config.yaml
d_mlp: 640
bias: "none"
init_std_qkv: 0.0154
init_std_o: 0.0
beta2: 0.99
schedule: "wsd"
decay_shape: "linear"
final_lr_fraction: 0.1
doc_mask: true
Each number is 128 + 24 x the weight over its row's rms, rounded and kept within 0 to 255. Layers, rows and columns count from 0. Numbers have three digits each. The size before them is the row's rms in percent of the matrix's.

# k: layer 4 attention key, 320x320, rms 0.0867, rows 97-127, columns 256-319
# q: layer 4 attention query, 320x320, rms 0.0825, rows 98-127, columns 256-319
# v: layer 4 attention value, 320x320, rms 0.0571, rows 64-79, columns 256-319
# o: layer 4 attention output (transposed), 320x320, rms 0.0497, rows 64-79, columns 256-319
k97 094:168097171090143097101155085134072174115119159121115120159074130166174093127109181130116105153116153142145169162188135139126118117091133119156144142119154106136127143174130149090111179132150122
q98 113:109147153155173109124129172120141156148121064137107141132134116124151150142129156144132179131139118169108065210138123146149152139128154128139135136146114126128117172128133167152164114174171116
k98 102:141141092146117135143108157141137174138101146159126143108141159130134122131175119101146187086135157109118161109117125083165149104172135170138111120106136164116098146068104149138135101120154134
q99 096:153081123151161146094176138178082097101116137145109131103112155145152125139093122120146084151130162123061066101135126093153116129135133128128148195127105129176142130105144099136145141120126113
k99 100:092125155112095076131148085083131117114131133117106107122099117132110166147102097136139143148155156078070154096193139134118123133124132120117150134116122123108195131145152142152093128126103126
q100 098:134149104155117153140133091123117157128144174124131114135102120179087119153176104127132153142083104141168134147150152166138156156131149123164145111107095161124121145133091131136137173144085136
k100 096:111096112139180119122101112151128087165110098154081183174154124137130102119127113127157142142091130136135113144102105125073106148157131135146131061098136139140132128100132105136144098149149130
q101 094:148128170108149114129100124135161117143097170106124167121135120140144121096108128150123128105106160154100133121110150131106137110110140133126111069135124120116112125128169125126172094131134120
k101 111:119104130130114136112120150098124110135125110168127163149143139083126109122118107143093155102082142148135148115068165131098117146149164142160144151143122136151125165129116141119132145131148104
q102 106:139112110147075112137133155135136114178129113116084173094132148112125122113108104188107094106129119122132073151104136187113128097118136130160158115085116115118122133137157100098112061148096105
k102 114:136119144111088082129114097117099140152098150143158138093151114142123116138158127143106146153161112166086120120149096083146102181126116059113113098140130119073162141126112116125150138080135130
q103 101:133106157128131162097099136126114152125156089124196121133155099157121119092131123129097125122119148120137071131142121097126131157131156126153121134080109180129122104112112127138152128123134071
k103 100:146174147124122108158102151146134146139104129121094159144145129097123098118140114151143143113080158121116077130110101088159168126139149156125131116142111142087168115139120147140156117117103118
q104 096:136104118118137173112143123129105094125185116122104132140117106121096064139147117118118149120122150121125161119112133138131124167142100131129122105115125127115147128130093127142100167150116145
k104 115:141112145100158148133152140151115135089105102144130148107123117160128144135134096121112092101141130125146134146125153115132147164134165113083105100128108144119160163104149121152085124136134084
q105 095:158125113148107118161097158150141158132141129114127092101164106126142131120156108192077145131096146111184150126136154180101157128121095095144097121120117088121159152104119157132134135116142120
k105 107:108157110157135110135075157144105117129132164151147162185102143155107110159096127110132153133142118140159145165130117136107133102131109159161172155132185165126095157105122142153178097135105127
q106 100:111103141115133128111123127135165161121104119189130119162164116111112107135132133118120150072143105106133147105130140170115128138163112125105147181120139131138134112124130125128170120131129140
k106 104:109151124079129182115083124164104114082082126129100133115131119105123087086133092117106152122131135159126145128127173125164113106109102113162103127111121123121132141097100156115162116123107149
q107 091:103124106152144170092077076189164102142126122095125121137134145137143074140092126115168096124107071151166171165118138136132107100152087127128123119147133125165142147161112117114131139148128108
k107 101:116143095101127153107127113150116119090091113111121121122155137162146130141151159164113153125132137119169103156107142147129158099119133130143124099125141130152155131107120162106086130130144108
q108 093:090139122113158138093146130159122136140136111123111146147101141095112175150118108101113183131120150137163107123144098167123139116144135137140102093154105171115134121106140140133139108140144139
k108 098:122133144122160099176117141140100131133136179151105168125147126054116104142133109124172125124113130146160142112070104127106130110123100176112107126126171088132111141165129119147155124141156111
q109 102:074126127091138152123125111114142112075116122171126122123105131150122106124133074109112093133122166129093101138112117082130149122089117126122145123108164174153119109109118131126135115155113130
k109 091:144159112154136144128114057104130117120124158076139092135109121125109148164149146131136082149125154098122143136100121134090102123134149127103140128171145117079134126130152103115132143075105171
q110 097:165137160120144136174089167116111112128120114136117080174135115151127108151161112133158137172141131096119140134102100103144108066120136113160103172095114132084179138136133152122148124135127094
k110 102:142099140174114105115112161069145137135114093107121126118139093076150146087115124150109124139140138108123123122109102157128155161121133106112123125170103129149160086180116125097063132112143133
q111 095:133114176081122107110123175091150156137175143139159136082136124097151145142125122217129129110114114113113120124125084141096127126130111093164140171105116108154133104166153134148144167087112105
k111 096:129144103135114070128101145154091139121123122121108102161097103151097169089139115143094168145097130113123136115152165132123165112119150136138129128119101121113160115149098165108129177128096104
q112 102:146126153122148143141155172113131118103078126122154170143135133140175162099167115116150160149124124132072140169126129147147154162141113129152150139163139157153145098109153146176170134125171123
k112 097:134138167117129096156116142118116162138132102094095137111095129136100142128106146133128140131119139116151143128124149145107071115130128144153097083119155163085112118116133099103086121122083145
q113 093:115116161139148155141168140122182096147113183108138149130139159126142105154116114128110101129123143120138158120148117127110153116166156138129126140138108142121107082156132116136164100104107118
k113 099:121101170122142141098140089119164147146121149088137115106177129129099110134129118127119123099107106137149157132098126149143118167116145143122128133141151128144141177071087119139127119103139101
q114 094:113130141146163106155144115124111106139136135124106112167131141099126136111167110153143144140116143114129119131142118142140146138110169112090159070143166132201108109143135115145114115130156105
k114 097:140102098132099120139138142123138091158150112116170138156128133101103170171121140095159119149152153160064127099136129122130116098124162148125107138168144135090121131116106097100122112129131158
q115 099:082156169122130128099116120148138160153129111159175129164115109140106137115108084099131079143125106136142136132162122105144149122146120112161114144145149130130160100120101117125170150149118158
k115 099:094092155158088161138137120162127146085125148152096143125113098105121157114141155159136099116112183147132105088155084135146119130119068086079128091102135186100117108134129088114162121126162137
q116 096:117082137152106118140139104135143120136115127137149105129159100137141112071146164156120134123114123148166107162103140098117125120148145090182105108163110124134129120164117161101143114154112136
k116 095:129125133123131125148148141111111088130106151122146148109151164143132143135116152120118109165075105130151131116121108089098104119129151094139153125127146146129146121090101075187094133151178102
q117 098:119116132107135071145131134129162074109083146157085146104119127090121136158166163110119120116109096158153160142121108098129072162118100096184151114137117120126187098155158122137098120146132162
k117 098:105119137137106135098161096157138152114142123128147109082116126105143107132099149100108157094121151112144103136109156142110079114095114130126159135078145079139121140105092119175142131090101100
q118 095:150123114058140121117116096151105158122149146139157131085123129155122108130097163121120088162153146135044125117173102123095164136114113110131163158122131176125129179123133125108133155106113128
k118 096:117113130100146099118149120098131130128115108140133176114145095126106135180150141176141093081169148100201113135105143080105117124149127129149138169146112143096131118157129113121175138146120165
q119 101:086134148168138125112104135129103129130136096114138135132140129147133125099152142118127151137126123075096148147086121123125118164163112132147151152152166128169105115123123140122142137140129147
k119 099:112137096109120117147154132124084117169117130152136165138148139108107099159106111150088128126106093135143130105133165124126164129129131119158127140119134093091103193109146113143158126127137137
q120 099:158135156145099115149154140143117163111120131119102113136119134094064172136140097102174098129197140111109156124150131121105114134150140090091080152128117143101104135127099131118125118123084136
k120 102:154125159123120146110156151155146150152151120112133104112097104169078103101144131132124121119155119138163125144098137131127138149126167104103152137126166092137151102132143114152146108127128139
q121 094:176105122145152141172153080135126119135159094154124159125139144120127119146096145105154122163148163125102075123102072110152145163175118141168153091123151118114153104132124132161135133135163127
k121 095:122111073144135148078133165179128117130104127113101118124142116115106122110134093141168171118086142157138129144091144140126125108159118105155121140133139106123163086158114108096140155142118103
q122 091:087143106123155159101103099110102141157122120143118115130148068111105115131128154145101129161093110157140129139101093178146133104110110136154184123139122119136120135150131127170091132123127118
k122 094:142144122158129141100137131098104082132150102111106166111097146120143163115110150132159140116141137117139132140117123122144169081187175096138057120127132095136144133156121107107137108132121133
q123 102:177089065123141103119100078116093106083144134083116115164092138135101133139094110132130116109160114134113070137101128091116106099120139130132110150128118183120141079196121174096182138116127128
k123 099:153114126115101113117128098115125140154141127122142149141102161143121147178127178114085088127129145179150105138146110099161167131105119090127152121146100153147143117164139137116141142091134144
q124 098:118145147071116133128141096160127110115106108084087151138089115192128119143134114184125123162161135128135152132144105131141132150132145114094150115115123151089131125115120131116173095130133095
k124 095:112162150138214142118127179161124145114151097159135140119124123136083147122127123116122105169101133093106134095131124134136093134139122132146118141133107108096153126143155093103137123136157115
q125 095:201158120113112106127144170136120168116105131128122131119122101136153069124142143150129138117113158122133128133112111141137150126128127111156100077154131175146121170134146156096160061059111113
k125 100:145127155141091160128155141133112121153114134109130125123126079157135157141176102173149151147138132128140132111137154080150132107115160158139118144134132107084066107121118151157119112143104084
q126 100:126136081123164126137128179136142116157150080113157137130098125125136172103172134097133107102118125148128124139126113118138071173159132107125092143066114149166155160135142059163112161145155145
k126 104:114130119130111077144090157084097105122123135102145133102152145129142080129156143152139130149136157122108141147139119138177114127127124142146125126172122173145129107128075144112124142111129099
q127 095:128134125179096144102187164097113141121115119125129155138164094135116141133124121192175095140114106150118148108107065159132114129147142126107143119111117157142122141128114159144116111126147125
k127 091:134112156120128112142099123119152096113138155144165154108081107156146125112140091140158156112112114135158123131115132154175171148159132110178128137146114118141116100059120140144082105110104131
v64 086:105122160122124135141148142161118158126132120126158156133170159151129126120161156152118112149134183129120142112134140114107118151145122143107147172143135156154153168101148118111154112136086097
o64 088:147137158191137125134128115109115166158107131143094110115152105154147109100125092085164126126129142097133113143121166135159142114127102134128126109136127098112146106142154137146113071115103145
v65 093:144139139156164117133099100117130172146128129111124127144152079127158114116114146165137097136119114121135081132072146104110147131097144133108123139153141120107151147147115093120160148090080107
o65 094:181147103114096109157130133095132115129139123096115145108141131120127088095141136137151164123087111092123125125133128152136122152130141161146114102126171183149130135108167118174139105122136131
v66 093:180088111116130099126131088113135111123109143136126143082155130143155090120131171171134128072126127105151108152127140108124116129125098144131140136091118081147157125127139117124141122120125119
o66 088:101084115129121139190125093101120097155144109085137214160116120108098122153116150112127115128121148096141134118103169156131125136097160134153131092136149127166115155118129110100120083125149126
v67 089:086125125171131139155126135113065139141162113104162162136129145159122166141129171132097110127107122124140150134117121147157123155131157129196128124165146098145116142099090093134121123127118134
o67 092:190125131102173116121096144171157137118114145180110111143112149107143130087141101170090114133111118103132077157138104104135117146126130143099136141102147103124088121132112150169135072122108127
v68 094:158084113151097109109140146122117144094125146142142092128175132124121128150136150145125149120095111137127162128095145144127104130127122150130131130143103112160089093128132146192112124130126132
o68 093:155148184133106145137150149153155115121118138147113165130166096141138104116106144094123109121178135096115143127115124111111166118101174155120141137122150106105141132108152129125121097119146117
v69 087:102123109183116132117135164082105122131142090115137138143135105094187116122154129114139176146123139092127110133112109174086129105124108111151103127123146144150117109119119135152115170157108131
o69 090:094135129122142137171138110156113110164118150172135122151164144192129124116145087135162103149124150108115123116138102116117142088132097153124127124170104113097086140129118126120134111095141135
v70 083:108086075119112128142130102109087144178150051149082127105139114134153117107144083101163110147128148130146173114104118156158168107138138125139112152105094111159140132136121140105123129140143158
o70 086:124115127158118126145137137146128151130156150162112109119142117120142096171123137061133098144120128135125137118142111130082132122106152098081133144139105110110095093123139099160148134098103093
v71 099:095115121132139127172157145130064140134125151146126154164128122152107147093132108099166130138163157137142100131133160090117104095136146118145096107091115095101136147087096112144129132114120097
o71 098:142122121162149162100133119150126122120121092150102068097124131077113143114110127088134114085119121161122152129131108116158114115091106122144135069119143183151094073132157139121130109096159121
v72 091:095133089122111106132118137163161077100131123086155137149126122104072143171104188125171132115105155115137166112135128146111129149099128160120108109098122149124161146125152119155119147186116109
o72 089:146101156165124130168115105110127102108098114156139123102112151117145106133080105110122139167121107138198128133130155125096184135112127165145157121150125105125108151140101136120151100122109139
v73 089:168137156118120169140161095110176144122126128104134168147128095161161105101078152139150113091156102116133134127129139093150127118157162144116174147128133115118207110134138075136144117141160104
o73 086:139105105163104111145127119099137105097154136148125142144139166073154125173124135108114204126101139115137171149160119130102129120105121130111121111122121165197092130115135109149125109107109133
v74 086:106120113106132148132161085112131120202131142154122123144138141121134146125113106158147115133146138142124099096142167108111102124107130111116161137154116097109195152105141141119147129113135133
o74 086:104117132149125107121144154163131127134083114159103123138175098088133166134148103120105125094139128132137132164103125142119099164131139168113121080131118110106102141148092163159145122138132142
v75 089:111131097076100113086079159123128123198147099137098160129145121100116142119108092118105141120172131090131095091123151125112097115118102156106107115165114111140090151129129135154102109147141093
o75 087:093107128142124158100142095155106132133130128138110135185133125162122105101139128126159095121156143102156132130124082119130103153125110093126140130092130112089108146099126143112124131145125106
v76 097:095127142129151122189104093130142162110161157083172079163171110105117110135145114138096123132113157136115120074104124144121128151127127150103113169152209117136098106122142110150151124144105119
o76 090:155168113103084122140122132104145094122149165102152115152120085137180119094076125102167136182109087138142177128094118152125093106151124141126148099119129101135148127137152179159112106164120089
v77 096:131148155141138105128127107120156113132082141163097128112152164135153158119125116145140139135130118099117138108129072140169121107082080169120131113118165102163164122127117118088107135119148115
o77 094:084145133111154130147103132124136097133105089105129146154088117112139124128135136148153168143135155094157132121089165108126180131146150160117148126131131137141163151131128115175137133147119147
v78 094:118117128115110147132127130113143102054124119142139130112131091142119143123149136110106129123132136137099092096126093155173156152137144105106140130133091192096136123150094111105094127130165109
o78 088:129145127140159124171130093150097106159168121102087134067143163077103074148101162108126108116145129143127116184103105092199172129136100120134104151137109167128114117156153134177139123105117150
v79 092:111131141152126134148147082162148122112108147109144087124128148123153121111116108151088141138121098105172091114138113097155126130134108192166131151136122148112144179094152127169133110111073100
o79 087:120140116101141094169146126124094123127115132109156137160054133073130145127127094087131132107127167122105126134127129153137123100082145134132143121154110189134150124130142097126164160126192135